Each number is 128 + 24 x the weight over its row's rms, rounded and kept within 0 to 255. Layers, rows and columns count from 0. Numbers have three digits each. The size before them is the row's rms in percent of the matrix's.

# o: layer 2 attention output (transposed), 160x160, rms 0.09, rows 74-95, columns 0-159
# v: layer 2 attention value, 160x160, rms 0.0937, rows 75-95, columns 0-159
# q: layer 2 attention query, 160x160, rms 0.0912, rows 96-116, columns 0-159
# k: layer 2 attention key, 160x160, rms 0.0965, rows 96-116, columns 0-159
o74 080:115125085091145088126129129152154120140130123117122143167146133135124144134152123080146147106134122108173125107148136130099138126135068084199144120107113130135088099049087126173084148126121132147087138112136120102106144109122154127176125149096150142136129102102166132136137167116156121126120137077080066099130089145123143141128130095136094115069138115122088127139107124097145099144160142124119149132153150133150140136137087122128134163155143151126153140106117142147142121132131123
v75 098:102132099083128144165145121147124131101122092093103146124114129151185120096149128138139124135087140122119133113081093161126118129121146150148140138120103146120120133149147118098133072077112115136163116124100148131099141111110112126111132106125140151109093125142168133133090141124120119140107157190107157145120140097161151097115161138177125138094120145130085137117105067118117118125129096147133117169136125079131113168142134083109177121072167109123132113130128162169152127139081092
o75 098:139152142158184133145153084115151128125133134110161119108084121124149113200148116129135120156112125138111180108102139140122089090139151161084087111106132132128141106157138108134116124115125178147125123132143061123093116088147142110127130119106129146087081107114104160150122150107125135143133153153140135149108129110111076142084142156130156105140173160135157088107126118126135089122120119134139109127093135147130120127113125117080116165093143132095125157107055136135129103138122166
v76 081:182119094154164172149112122128118113147134146131118126138128133126144125130138158173180153158155129109091149117170130179101088150118163080137110143145153180103145128103108115116136096112114148098115151142092093134131142141134141110128139086159116111072159146127114129086138096143180111115184145105123140116110136065122139132166129111101109121128173193099136129148159077115127145154119122134133157111177105124137134118126108127129113112114136116102115121137132091116119110118112130
o76 082:167101148109113140108132136156135136138153106140143171176133111135085157106121142118096168115069113173093119172128140159104132149136103133153138077140092137156101143115133151137118117128111074163105098150133182169097163089132106082119157132098103135140098165143099118148148147149106140127125113098107107130135110131151188132173130125087106113124130138125113106140132117133130138116112117163138091125105160167105137164112158099106127123138145123133170135106114139122181119136140099
v77 091:149138138146118144141145103137148129132116097110165138123095127155142126129124089130143131093156098131099128159132098167131121115144108162084105139114107134118147156086146175136132076100116103096106098130074135147083100093156126139125139135148157151123120158067118147101140076098125193114082119108106106098152123101115126136118154150104126112100147147129147149143170100131108147080132146146129134125140181116132094164111143142142091108113125158121144159170104161110146158121159125
o77 085:152112188152131146137151135176174151149160139170119107142149108104130151134103141148138111140129123171123088116114166127124164152105108129149082169117094130148079154115127131122136131138135174150168136153132131146102138158114122102101089102135118167161131145097139147148126112135118178123100151112102153093146127103105165093078157093115148146103141130130098095113104138102120163126128083096145081124114103112135166165136110150115129113078102121143117142113135148107119137153162142
v78 094:130127132120101135110092117083116144128127123100177158123138124133137155144114134140146131126113146110154115133137128112099113115160157112149125123095126125139137113116127108091146137137129154155121128138173152156167104130168135116124145175086129121126111097146116120088105124134107131155111130127115155126139170152152135134084164135092116134060155117122108118171169122160133150114138173137182075168120121140110111116173164119157108106125116079119070134136099200155074142112120101
o78 094:131165127124144138127095166131117113085114156129121118163113142099118119138134160133119092149192117109114139142166167156139118139128096145091139143128098105114137096174135106099112158166094134153106111110112153175184129150105151100148131115098165189136125105117120120147115113110134165146173127139119168132138127100176108150125151164123130108108123111137152139107152108081119150113119128111138133100115098081127134142141124087147093160093099106142113142167154134096145173101141162
v79 091:113085138151131142113094112113113125121097110180136134150119135161147133116102153174139137108165124125093148111177160119171126145101104149128144154143144102141175106145120142111140102152142156122126126108112079136120150113162170137093125164127105126144137131117167103124144151156142164134157136188108121117089113082160112092055118106158167137127134167125135124148155162107164126158086076138110127157157127091111126134089133091140128150107122123131134155139134153094128128110124141
o79 093:136104074131114130157121156156100167115147127149169151149140089143145136100174147134118146159089164100101124117152192130102094111108145122147115143134093128103125113133136128104123119105147152121116133125191135115116132151106101119110141099142112109141112136121144126118143106103134101108126164112154115118105122111107106170131175124079116073079095099142164104116133096086106096157099104177124096131109122121138103143153137136110136129088132127077120128072134088160122108118119150
v80 103:124145100148153145130125135142089120143101091105117106084104118139158159140135100115131107141079119120100127126148112137145146113145147094104121123152075128111142134120125090138140098068114125164162105163104134114133161153129112130164114113161143175095134150113153136107112128113121131103144127156140108155156081135109195080140162108150117153119111127147134151135156120130149192150136103120151162140189119106138141120145097156110146089150156109123108149151102093126156171131145083
o80 095:152129149151133125146134073116154099144131119145140118109121073157124094150115146094122147112118154136107133094129107140114138136192104123097133123115141145151142122118126151170136102157139105114139122126139116158103108101131136107117151125107118125105130137178151136128150166133123125091157119155134094139152098051154136102089117154124149175158155135131090106086158120141112187133092126144131116117076160178118133142119138077136133175146121133147146155111138143106111092102178091
v81 088:098132113117139147135136173159136114138133158110192146133157097125073113176143156103125108122113098106133141138081131136118179116185143124113112152131068162146124157136135149136110091076118147123156109120099076157158137156166128122136178116101107182107069105113134149142141134120118116124103156118145126139110118162122128114115157143130110129115147112125120131129134143099107152093116114166117129160123119159106113184106090145132117164088162105107113125133113134132116150110139101
o81 088:186145165105098103151164151086166130145065119142117108164119104113153131139102128129136066159081137162112144154076126109155132152130163112125109137107150126099156111109128123167133064135158139111124103101113144160134090136158151115130127122110144144110124118127145127157153128118119142155143140135162155144151132154151119083139119123105136097114133157113125092064127131111080125174100114103160129101124107114121120139100113088130123160120087143139138147138113114140092120155153158
v82 093:135108120158150144134098135141162141150113129104093123135125136159141122098151161100129098165143128145087144155133120166133140078140133135169129109155144133133114118084142123163121123104152113103111127088121161129103105079119115162173139086130112067141146128111181157172080137149120103152136126120117147097138113148134086163108138140123115120144138111106113094166100132154123151123125132093166134127166164125119132096113163113098067141136154154095113130106188122095149153102119111
o82 092:119147184124140127130091118164129121090128138107139119103138129098094129130124124109093083131088134132127114069125143129162093143133116076145119114118117139140074147112069173102135139162150111106106121112150098112086122098153112155138101128129115146150109132120086120116137118161196170102108113092115077145108161154127156144124124155134117159137123154088165105117122128141111153142113122144101100105135095160129155092149168097131152116167127076131122106123153123118159143129110127
v83 084:162147155197123199103139107121111145128104123157099109161122124075124100158156130148130125123126127116136105105144110134127145128125100147122157099127130154150139130130153073134151109123133139109141161113143104155151135153155131111127102137127102069113153164158144098118116116113189130120145131151148138129143095129132098132139074125203141151154132155170149150148131130165179150128104134123134160121140147140166099153151149156142159173146114165128162129153154118091108122128132122
o83 083:148119119154107149095146127167122079111154185154140100186177131171101115104138111132114174154141104142112096137177153123149119083124153110158146137138120116140121147117095120148105123087110090107100116134164164092135132135116103133136128093181106153147120183132116115104128130143131156089169115106154076144139153126133128151112148107147133131131113150153117126107151127154072144126131160182138132108111131124142150124125113110132173103124128135099141112111137137133179159169120112
v84 089:134108152104101108142099107074155148122139137120130069109128098121080129125142147121137124134137149076114163130141139133141109147137106123145155137120125132146129115148091138109123156135158100055105113112141100105146109140114110162116150115138118115139121140164093070115087143159128084157156098126146114107118136088182117141163117135090138176145132153130111182129100092116107111112148114155141132176152104085090147097102121104158151138097123110110147097144152091154133122139100132
o84 100:124132145073118121143084094127102096172134105122094155111096109133115118104141155102105128138111118086120177107145131147136153106148120103089130124086096110138103091124137124123125128122136091153127133117188139135102154111132150075118182146102142114141112155114119167132082150139157109171128108136145146150167172160140144147145127132110146067134104116163161169154164128141092112124120125097137154115134126148124125114124147115118111117111078090093154173126100123148154157133112106
v85 091:133102115175163102134084151110120168115176155133128139115158103137108150124108109113087129165124133151152111131101147101094105084161130096121090078107129165141145147115150133132146142133130111169105160107142081110114167108124111121123122145150099169149127112157176110151115126124144108164129127132134101102151142159136107098150099097097092101091119099131105106192126111134097166155121123126143097143086158123133143130135138157114141120130160195125128085113150151114121150137106113
o85 084:077120099147102132095141136122136154117120137156134141138141146121097125154087076099129116111145117109122099144099100120172107136136120081100158118117112132118113125142142130115133147151122142115097122110117145100149102089145121147146143111114100132141110099126104122093117072128159139104153123094119139180152127149139116155154159144165147154118104143154135134115137131175138160115113113107153146164151131160110115094138131132181130141192108150131060089155122148063142126094159072
v86 094:106120125097109074080125100133128151132119132148153167150122135144159112108103154153144122116145139113117156150167101137159134152103108121112153160122114111098156124126136146104111117110156136152075150163108126163108124140155158116125160120166141151087162125155137100071130142159121103139115160107125104070058093112146102102130132126151150139135116132117147113112138160151090113091094131113130200132115128195123095126130115111089146156169126136121097114120136143114101117118120116
o86 098:112145111125134135120091139130122107120137147115121145182141149151116147102160158095143096130062124075108100135116147112097083144086168088128104115110181132115128126084101136150116108131093124133136124124100129136110159139129095105110169134117105101182069161150140108151108164113132157144105111180146129151154116116187132146153118135091118097131124130116123116164116127109139164165153106132115105113102143117136110127091141178130154124101129118175149100122120135154096133139141103
v87 087:118139139162109150105096144120087177067125201144151124121115127129164116100152079125080095099193112093132145136131121135158142131148113119129161114152125107158197125095125067114146118129141131160089092140094139149144109159107136125128144161129118158113131125113136099147111109132138114143173119112144120126110124149109096180098125120103111117141125125143086113140123161129190149154083139150142100132104119151122153149120125128124116110119154125115145136107147152119147153136129097
o87 084:131149111134125135105104156124142143081126098152101146092150144112127132128150100100101095134109130079130141077157140181142159118125104140143172165119150109093153128094089119138140125128107117114099156173115148116117157110152116139123151102128132129155150172149105158115152115114111134092082097143112130153129129090124147115143141145156112135097144075165090150066136143106085130136092105139184163132156083117133127088159088136127105136143100131126115111148122121118130095154161112
v88 091:106178093122114166115161152116100106120122075103146172111160130178097111139143108086131130110156116154107099140109112124130110162097129124137128110123120170146103140090154126113112152097127179095118160155133151152140118167119129128165159122103098165127183122099126146112106145118114087103126106149115121151147134143140101179117156175114146146124126132096147096139126090132146096097160154091122134124105110158150083101169113131149125108102116112126132088084119118104119096105124119
o88 091:143177130111159161164120146104111129106100127153133136107077078119105135088131137125148111127117103182126110139132119116134127144123142101151154144158128109107165179113162138132087177117110134101149114128082097136153148128128134140143122119072122144130116122105138113130122137124076151085139062151132135145176132118140175139119130140152116129144103122104108162086100165116170171125118098143111123140119129118127128114082129143133152106136125095178134154166130145080150132172098148
v89 094:099109116127116103135165147131132100121136100150162149113149175101091149128123145127149131128139105120107160113126133145154135164104135122142106148137113141113222143139152117135115138151119158134112146148065101062134146142115181098132138177165145090134118142147166136100136126136115136123065093129133121134130107104111147126171160124190133128119173117126100121137130113095169139118136135094162136115153141120183140131146137117103125142119101132159149115103169134128158106146108098
o89 096:122130076131170118111153128130143136118122123122097071167146068196163142109135093107126133154107120129150130160130111130106110087086126084134130123132110126110100139147145137094156144098152138149162153119128129131118159090113130142151117080138135145099110119113101135148107145101106104166121135156118062099123134135118160125100113142110135133122103144136138116102155146119145139125149126121127110154099150130135110141109166170095096167096151086096114105098100065183109150116138125
v90 086:144134128115141114148118129118126127176128165128135114113119115094097116169133130136143153143123104093166107135121132161115115119138148145133126166133126119160093118151136130125187178147080116126078107103145187117144160130126076137149164176102077120129134136109114120105085102087141112104120121137171131104115143130144111120158148097167145162182162144142115091133129090140114149112115137108108144118117126127122166160122136138179149098093140149152120120120140095092070108150094107
o90 082:151142130116110111117119140102137100115144159107149110135159159158117147081098155109092151183106076136130172134082152150139099174131175126103134103123107145089160157134120090105096103136110109112104142103132168133139165164121174138098134131140145111144104119147098146136103151146109132062126128130177182143120078144100164109119104131110141128152129151143141120121119134086101120096144103120100122170147142143143163141123141099144123108119144094093126118147123168116140119143097125
v91 089:137147109153127170096147133173119168117142141119128103113123112117127095110144112134120094135114154126149124149076116119077104102124091135148111097146140145131111143090101115110132125102159121144092088163124172155151112129107101152116139124117120113084137148162119130130117166128112141118144144173108120130133126083124165151107114205146110132077083103117122125116143076198106118127121124132117092123163097127135095165131122121093122103107150105168154150111097138127123144125083097
o91 086:164159195140160150083183125129125143114111122162138153107150153110080122137142107147137131102128140160144121150123134147134110113167145140096131130151108092144134128129127113134112119094137132128115130123093072149147112094132137176111142151160125141139092119152140119153172142183154143089133139129163144091142151132147098137129162090122147180129155160164115120111113127123113140084104119107156103114144134077115154073127136160112108134148129179115143143167097139106143086101125143
v92 102:135093156138124127125112133146146118125166137115155117121135116137094098114192154125163114133123148132131137104132120196139099136126114153138103137169087151106159137134124117183132134120120171167157145166127130093118104126097174077116098127125092093120142122084142128148141111135157087120129143107127100130124107153117160142119137114102114138133120116090127121120142072115072119087155104112152154145177095082175133145145169131167155131155128134143141155170118093109124145122103134
o92 099:141147072130166145141151116131115123187140154102087107143048086122140134112130144125089139090137097147123154135103093148089135136132147137129150116149151109128094143163113174109100084120124115126113130134165162132155153093116105164116151077131129180133105135135101131120108146193131087112116127114093060085097142139150144121127132106142130143138179146166125107141124119152122148154126142160113129120113161150120130164131145124131109153089124130136122134120130117107129127087126118
v93 091:110158124120125098158143150134102153107109172120120124111113156141094095145151144113126134123119107110147157117095151123100125156113138125174156170112080104119137145128078144123152134123126119106101105162134147080114115126161139108100117083167119132137114143110144148127169139157105124126112115139132138128131104172115195120147078164124135148125089083122134133108151126107126112111132133147131162173138071141112116152105123128190131104120150145135163113134119135083142175185154073
o93 089:129149131088146130116170103135166124125104125130085119121096117136126141124136168138199126163122132139130134143093069135094113114122152128103096136120127108157149143090112156190129053100143146132105126135145162131138126103135146139109126165102097117159126130123130127136144130150103111112127131147137119077113125133091113112126149131149129121153158161165122166181126187128122139147130136110126144116086146166138119149092090093160093134137070111139146095150090134127114113103157098
v94 091:119143108116099114115131105119121137176128136132150141127087118110145141144108125128111083127113156151104157129158096170159139141166147075073136170143125184131132131190169112118172110130159128098116140118135102147119134136119153136130084161133090122122127121127161145114152097138107148110149141121113099115153098117098099116134174100137112123100105111137167135141110081142102165146114144123104168104170135102104136128153100114136176130167155085143094125080126095123098128109101140
o94 087:123143123115135184172105135122122153126146108081140154179150138165093140140148133094111122113174132151132106151159127097090106176174142155124102112122157149148100145139070115140157122139144111085146110114132147133073110126104110105102108091149134124130105171133143135169105167149156136145132147133132115144137138148145144165110115125097146103128134148145132079107176118090115106103205123109155109173142142170142108137139131119141145136144137164135160127127150127145106120137152105
v95 099:117106150156157154114112141127131144095103129107106130161112112123122127154116116140124132111142114146097132118138125106174101156141145168156135076135130085142149117160117138123073128107140151177117110113134092146140158115119100172104188105116115126128134109125155106126140138160125155141126133101103132070148183164098109137115107109127134164148109102169125083164099157129114113144071129142144081119086154143096150110122098101104110132093142117123139129135145143133093070143110176
o95 100:046097123129136107153103142128148103099108108143097089139167126112136115157126099148194093163139183114147113102162130165108074103106121114114154147094116179133153075117134111110147107158125114105133126126101135117163122152105145111107137139159161111103129129151095143140099099122119131122137115127108151154142140117100093144160192122099099140101100165128117124153113141077142112137103126162109138131125144098116122111172155123096140105125129110109108150141115114123117131161138151
q96 095:150100117100123137117133184097133158151121127156140133132099112146127097116110113158148161139124155121128141102115164119107141076127135073107072134102144165133090119152111127116124160122158142148128133109127150169161124142060134090148114132159138147091116114178115107115149127161124106135085121108120129145130113120127136095179162122134158138092117171112148151127091146116163138147065156121124146155154128118193116105159093102137112161108101115111100112108142126120094141136148126
k96 094:135113142098144114145126108163132112160152082149128112092168141117133140132102132108102099142131112157131111185139133143124133120071117121087185118148069128092112105153135145119138129163099106122117132066123093148105125104125093149122130132094130144170113125109097154134148146126118154134140150175138102149102146141114133126127159105182099132095142092144135140129157152161120120121096161153106134112133121132112058130109140146110092107059152129135144134123165129112144168133169125
q97 087:118112113147133158133167118140076136125103096113135135158163113146118158142107092105130124150077105123126133125101115110118124140166151154168161111158141120090154166117132118098136113051088139156160135091105093099090155146147132101121124094154159148116116129131128112142136160110120134137122145094104153150069120140103147128097161112210186139114149137139105138098105106146147123114112126135108094112127122158112119134119118148096129130127163131157171122149158113106155097130106142
k97 082:122079164143124143155123112158136113145138130142110095097160146129142149139122121141140131119168161148097124118125087160142077116114144108113087098093143106094116118098132166089145154151165151149171154071159162151144101129096151132107069151126134114163151109140122155104117104172109111111126113118130126166104120101137133103118105124164134189123099128123101099135141079099121114145137155127143130127132171137172156132143147102125116108075136106147118146139128124137106126125185161
q98 097:145128184105141136141136099119105097148128128151125175096149152102141129122139134109103094159122119140126143186132131111099151145133098137170128088163091174146136114141127149157135148120095111152108150086125127108133136132126126166100108170121123176135155142144091089132115153096106152128120136123161135139103131133114134139174154139141153151118123170134100101110118093112119157124124117158126102130161134137080122107130152132163140155102133109100178204089180094138125150097155149
k98 110:161145174071090114086149116146154183129122105133122151127103127145169146120117136094142139138139106074154116150166160133126169096109137129116117161155105145141092099138126101141130142164124089124108122147111152119130128161154136210133150114109114136141117127160156143142131113133112133134119121140121134120182116164121111099126086135082084117102127147106130147086104136083092163154124131159073144163104090126115138155170113143151136126126153111133119148144097139138101117120125105
q99 089:134065118180123087160137098121139139151149118116147141079135129079127094139183146132127126120165127181083070122132120130136125102134129109150167132126131181142134123152099135135142128121102101122147149101113096101095128104145155169145122176141117123124141135115150075145111112087156132134149160135127137122147107128105109093125131176123162159095122122122126079077106136117085131153120094149145125113115156131128130136130172106148108124121143100133086110155142126110111157142083153
k99 093:134093146092143104105152094130147127139104099168133161142130150114160158081112116111109130114133131140145131152140134114108170146116123121132127168094117173120138105131137105140129139139075096168068155084181142094123151178118096159078131168120108139147140164147081146114123111111103135149117137160144155127140100147137084107187127174112137145126153114121091156114154153134109118107143124158097137107127139135082109117158126119153106130136126116166150170119166130140135146103158128
q100 116:104168138107119145122118152100145120079094123119123119136107150151108129172107082136164168135088132125139158093148124124095119113131149156088121144110155075096134140105150139103153123101137151156131107153129119134156120149117129113129146125144119141119107102109141170082138128166120107139172110122111106141147177125141125128115167096109143101154118114128143116166140127175146124107159129083146090184130136129124134170148088156105127166137104143146056104176104154127167148128098131
k100 143:089114105141116138184124117112106157114110137129117126155132159060125086144152129125137114122170160168066102113097116116097077117125084138116107097090174163144149138148147138135123128127111128137127148119113087125144118107105136112141098107147123141147126118112097122096122143129122125122160156095136126137127140101115134163105147121164202077109127116121133106130146151157088114090114162071150125116129164133106134101118108136126092155107123132156125115131150106099149184097152147
q101 067:149124074105160141123119121134135110145081126111155096107167134141118160133136182118087130115138116134132139151146122135111109168134170127117137157151141109134145149099123148150162061128162144133127123130131143110114144142140122086110185111124151126134127150109108138147117136136105114127116095108105128097095129114114113194094098123185140147141116103131143154143135166081166107140141144167140089096158106129173093104113150124110128119146142159133166111115076141135169130126190100
k101 084:121088095097149106139166135151138102141097136148108091112118094139162117124152111147071146113127098095110133151140114108164133139091105104095161154160102098112118153151119129098129120105109102142141126120145134155153153105172153155144164172115143116126102143084139105134178085103127117156131089134135122110159170162132121095110112135112102162141160113157091135131135081148147110090135101164151128146108083096079102100134141115099149106123168128112148133105115149135123119140085124
q102 105:099156165146131169133134115128089143099097118142113126169182141139108160126116122083117118143150122136160124060165133183131126151118135120130167123117122123142150123091131139122093127149150122129082132144089123095121167149140131132136130128140139190108175113184091110167089150152133163162138167081073107108119096155121155131139113124132103144148114142128087113098129104139104136118138168122149124107125164113109109147149079114132110139115135142115143080110123100107132112138126104
k102 109:106129148153152087098122117114158132152161134128155133094149146132200127128189177117110107166118154125124124171107123151121153133159137113122108151112136169132117127111110119092124155093120068113137085162109132114096108143100118169139073084096121126094158135087124122150176135107127107103122156111105144122125166137094117140147092152133102103134153125150152138129125164106107149140126100148144108149083077126181151134107151139106118112153132135110127139108108148154124149129133103
q103 093:092136064112175136167112144134105092129136165133129088096158129154132150131095121111143131133109122091149112117120107161123143107133181133140110072140115141157122117108091153088115126056126123135165132129106098083069146139136129147091151132111103155130080134132120150140120076178162133140121121105121157168143104117102124116146146147138125148149167111151145121143118123151136132166124104115128109158114140112143146127186104103114151145126102160115114115164112105091118121122095151
k103 087:138154123109190120201143121123104149132090158159126136108169109108100125168118128127083109130098137141109130119119118086124139143132131118104070150097136117104130064162100121124106144133134083152135122123133089092120075149134070144110132145100108181169129153140120128160163144103164146122120167115098110133180109137150120117159106111143120122125122123121133128107107155118156080157143122121150157125116172136120122129133133076078110128112145114123141135137127140147124107091133145
q104 095:165141138067136132129134132119120165128148134103099112148138135104116149142106108150173125108172116094114133145126118091132173165113115142143149196149091139106158070146131136131158120143078110163128138120159149126131138184130153077140126164185109108109154121118127106073139166104096132121149097092124110130109152105150118160084141133130171147165091122126166157165131161137127132143120136129149131137162147107116158142130081157138119113097131146129154148108142132124149124139129130
k104 089:154147092114087147107106134115101104182133148103162104134147127111182125118110089119155135115162139157123167120144116147112073151140100095099101154095097132106102123112158154127125136121137103076137147122096089139156128083113125095110129109142077160162118167130162108134119097155117117121124120146182149105110122100136145162079126156138131125119129128117117116134140173142129131121119165147076122112111127108096113116147125150095151124081075147146151131105130085133137101160111147
q105 096:156135144141126117143154147127143215137119118132091143063125131206114149113107158146072116094145127155087137122132110131094120136118119140118112153079157180139122165142137107132155120148077119092145133148109088130173153123115109132116093145150160103117119120155100176132133150124151118134128122133111110145129116120127125152119106155151104118127150115146122116097137155142122067186146150077168135125119128122155131120099141141126127137115151110111157127118123111129101178133156133
k105 096:104158093148166113103126106157138085131110120105095146131112136165114151130123101126115154097140138078130159135096168122118105118138124146091109096100047123153128117121143158138087140140157194117175136170124150117165128141118111130157136111134133125145075138155075145178103098148116133137082140135119146137107106146091095120133144129103118149154123136147122154110142104124130155135123129139152112172111151128133120139136096106142168153114115092118155148110141173151067126124112138
q106 097:165130149096164137141132092134121130154118118138126118143103127166170121115129143109165128083147161166140124166105156084136103124117096172161118125143100114156129150139145111119112162132120143080121067118104150135154147124151117174134111153112146133202106126151115125105126079140083108096131109114089143142137173161126134139144085146114084107128139086160122133133125164139135132107137139161160149157137115146142100106144103114149129101134142125126204142161141099125140153104134129
k106 102:112132123135157142145093123151104149139102127153133124123119092108182143098179083082133110115150156086084142137153134165124104138081111125119116148106166118144197122117185151154131138137152127132143172121088164120128151107146125121140185134140129150134144112133142137155092154172073127132155101123133095158120116109111076106178133156118151164149127108130141167151149166121140126121131149160108103136125170152130114143139126159139125131132187128128145119115140141128120163110115133
q107 099:098099176137111121130137130118097192124151138128144138121156103115121133166139096190166177140087139139094087127138118124102114128114139146141147132149123133153123134146083126133090104167103094087133116175126120105080145179109135145120144175150148132130109098147155139141107096133157126102137121116123091117136102121176097087160144110133149123125108158112141115142126123091151109144143115147140140157158164154131125101159097128125132116151075111106059142158138143123134133130092125
k107 105:157109196160132105121100122099138156129152073141128124176118150084190116089162152096134134137144129133123101168127137140131142120116135113116127155121137113169120124136113122130092129126094124120118138142139128088132092124138121120146085068131117119130116143148101130138122149123154123151125175088136168114170078168094141124164113154124110113100145131139166120120173082141077129111128110118128143122092121160072102137124139131165081142104119123177134101146113119149107113130107151
q108 102:110123135106123171129118125145137127133142111125133103143119139137138139120100140110066125110148105104161150119141150140102140169142169130077090163130159116097152102124130143160100158127135132166074120129150122108136132155138120128160141154119147114115154153142118165141154136101063119128124126144180093141128112135185120135107123165137194150192144086105145104110122127170114106107129158173155163141138084107144107138108128098127180135140098135118146108107123156122130167098134137
k108 094:164105120141106135117147110166148072122165118132132155120144175152159142148115166111109089110121168160133112141125112119088114126134101160162137112128122101137161134132149124166121106099114100149136143134077147122147101188155148103106131116107138101156157125131116128145123118137125144157153161107065143112096166109108149161137083096129191105092109154151131104150147102104099096118142148118102145144151133103121152111116109156158163120134149160158113140112130179106120118168112110
q109 088:129128144146159138132149100117160127128119144139176114126125141140116164123106086092116161049132158160118186164110122121118112091125194074126163149156143142114139112118126100129081164103156134099118148090149160102127104139128124164149118132142098102076139107135079138134112163075108122125104131111118103140136112134125108157142165113135129105139111103115120126099117182127155126163121147087156109123117140148158108122090165151143112145158134154128128114117142117094162119123128144
k109 091:126124119149106131103145130149127167109108152091137154121174182155116140143120117153153142139176096141148143118140184099167132100126083135121157120115136143145153126141137089114084129174130114109163127096126120117102157141150117119090119116143104113169120106136102147128175106120136076166113129138111094129098127126137132084125154150123106148139175122142115108124175121138119161105139156150090124122135116112121126205121120121152157136119129075143102147175121134156070152148149112
q110 092:111106167103161163121169173128084153154142120151144137121154165105090103144153139135119128121120183165164078103126117116111089116134120135122140100129175091098107131085093155138104150116162144161144144138141106120111149138158120152154133120161113155117139143148107173141152126076122093092110173119170078130121126144114149124121133156131173158088166163143135143140110118129124163158121156120152110138127087110147114117118161125116146140149137131083142123103165123143136118093105119
k110 086:114126154137109138103141146174119105108104129118145134128129143175157121113126131117132132139144161145108119158128095130190116117175095102148158145144148125112106072129121151089096131113143090144106134173173169088122111075125098158119177122116099099159118164111162127109143129097124129125128154132127139121150144123116157131176124110102161150098119144134079097163155174119111109143148112129172137147130132155149133137109130108094150140096129116188079157080140120125106138141124113
q111 090:135130095114143073123134129074123110128148118126122164118138134123125100128120128117137119111141180142115151095189126185162133120138089158126135117151132150127116142148138100137122115182130093156116128133110089126139138112085159106143113171119145122155176135136133150152148150107140138151123159149121113144084105140131183120102088130135139136110126151148108113174131133135082137168154124147128156128073158146133141141121123129096125127196101144142182103084151126177134115120112172
k111 085:116147088158100084106134155123119137121114108132150076137163132129094130141132118114156127105144127085161110124107144114143104137114115111100155160139132125131130171096107119135170125126129110145136132163120159095141076096119133152083114100130110159080097123186122145112144123110151159124152108118161163180096154114152148142153129126116126105139098138138113160148128175099141148124088129155104109189110113163140096127112132129127166167138120116138089111114053151110122126147157152
q112 095:109120071118116116103128104142108108091101115088130169167148110122141117153137128061150149123109104127154096155137136130130111143125109068128128096114169111120112139112137134146150132098116118095087191152161122143091153112154145128176115127117106126129193124130127106164096104088110123158108156110143107159141172154156113146123138125138139162150126116129128141057193118133130099144116129135125129115158127142119093135149099128119113128139142121137131119097181135115156107158140162
k112 094:121106111164104125130152136152173132121111103103087119110120131146131119086108155113146138111086099118157164151107125136140121123139130145188123123125107119134127125123084143107144139118178106160133126089142146162118136140095118126096133110113103082109112063069154118157191130160123105151142151174188113129144145149106147107147115138137108130117099089132119160159141119123110150124144119101087135131128125093127150160116174117109125135168165099141104136179099118135103115169135154
q113 087:130120130115146148131140106143135123075120145110127143102112153097143153093172146178128133153199113132096135143115137099119183149110150098193135112150104094149127127129141156129134124162114127140144139143098131166102140180142125121123158145149087115131158123110128097120093144139141102136146098123099116139116092134154123139132113157200109119084114170101101101117109103151165131102128123100123111120123156104142145163162114096124156106114139141112137110074086111140170111113145158
k113 079:137124135135167087149099099076121152151143151145146119105133101122155191133129115118139151151111124142141131112185112115133131157182125105056152161129108136105152124128150132107181150088144101118127136134102082133100169142155140100136129121171148082127110117131077107136184141116123087161148103148165166132140127133121161125110104140145108120118117119110109149154128131136163113099134158100120103102085108087135122143120091123113125138154119176141121162137129110104134136124141163
q114 096:102145154157096176091123168151134142112129136114138127100125153137130121130142140123137131117128120124136149119091128104074184096143152121112147148144183139146137136142137154198149166100117156114153125107108127131135117139123116117138138158130111138101137142132125109072155124109123125112141098171067126175097098136106136107118078152139102081120117147079119141129133105147104158107108126161164132129175140123127192084122143099165128108119093133141153089153096120109131113107102116
k114 087:105138095124140173156121128094102132068093173129162168099109138164125134096153135134138148172126140123122146118151101081113113140100090089078125127112158138153100109178169090122100125145160173127160125132154114112108148117133156077149132127133101154124148121134107174124117167146137156110133124087104141128088159128074159158098130124102154167124145146098100087110162127147124136122116154116163134120139127111093146133119128163105145127137135138116113140114133121142152132133099177
q115 102:133150152141130188121161142102140083177094123118094139146131169123167149115136125073162107151077127113134134115109102146127130108068163121114153101098115141120124093099151132138093102130104111109108102118134145146125118124116125098138160155108140130138128111167120136166151146103127147112105091094132137127153165093142110136105124120116133109121117172114172152147130132096156129109171110137121093123109137108115139156124143147113154106136110073096064107109132167190122124097110108
k115 100:113134128125111122121159088107094162154126130164130143134125123149123139118137134140152150183131092120097106153162118142115094139152098127126167145137138140130140122102139155109118141189080107146124098092138150095139084150106110114146112128101156162162100126117186128100086145185121119103164100136061138121092086086102134104136106113177164135085124121114108107099113122109113165155107156122150097149120127118134153143132132143141133162120138146098139147181137130095143128108122109
q116 099:134156102125164160082145162154129092149105128170138108150154143166141137153126187109135140139159105144132133141132138143139100148121108121119142102134133157098155117107134151120181123097172123137123098124157101143122153064123141106112138113172123111165142169143141075184148140146121113120145101133125146101186149107095132114086124153128135148124105131140111142145180143106177123136087140107141157097113116110138106150099123139101172124095121119156185125138145120096103123111126122
k116 094:125165082081132137161101121153102122121092099117120071098151147113108113145148107158118143121103165120164111141140120123100127143170124160161144128136139109146137140137105121122135147147111138157122123118170134170087151139095084098116153120131101130134097156112149138092116128096142153075082077139091139128084139162169116150120160120171104125133111085128130144167134190105166121147155136126163104148157138108142148084125121101130114106149162145121143132107104105147134101139118136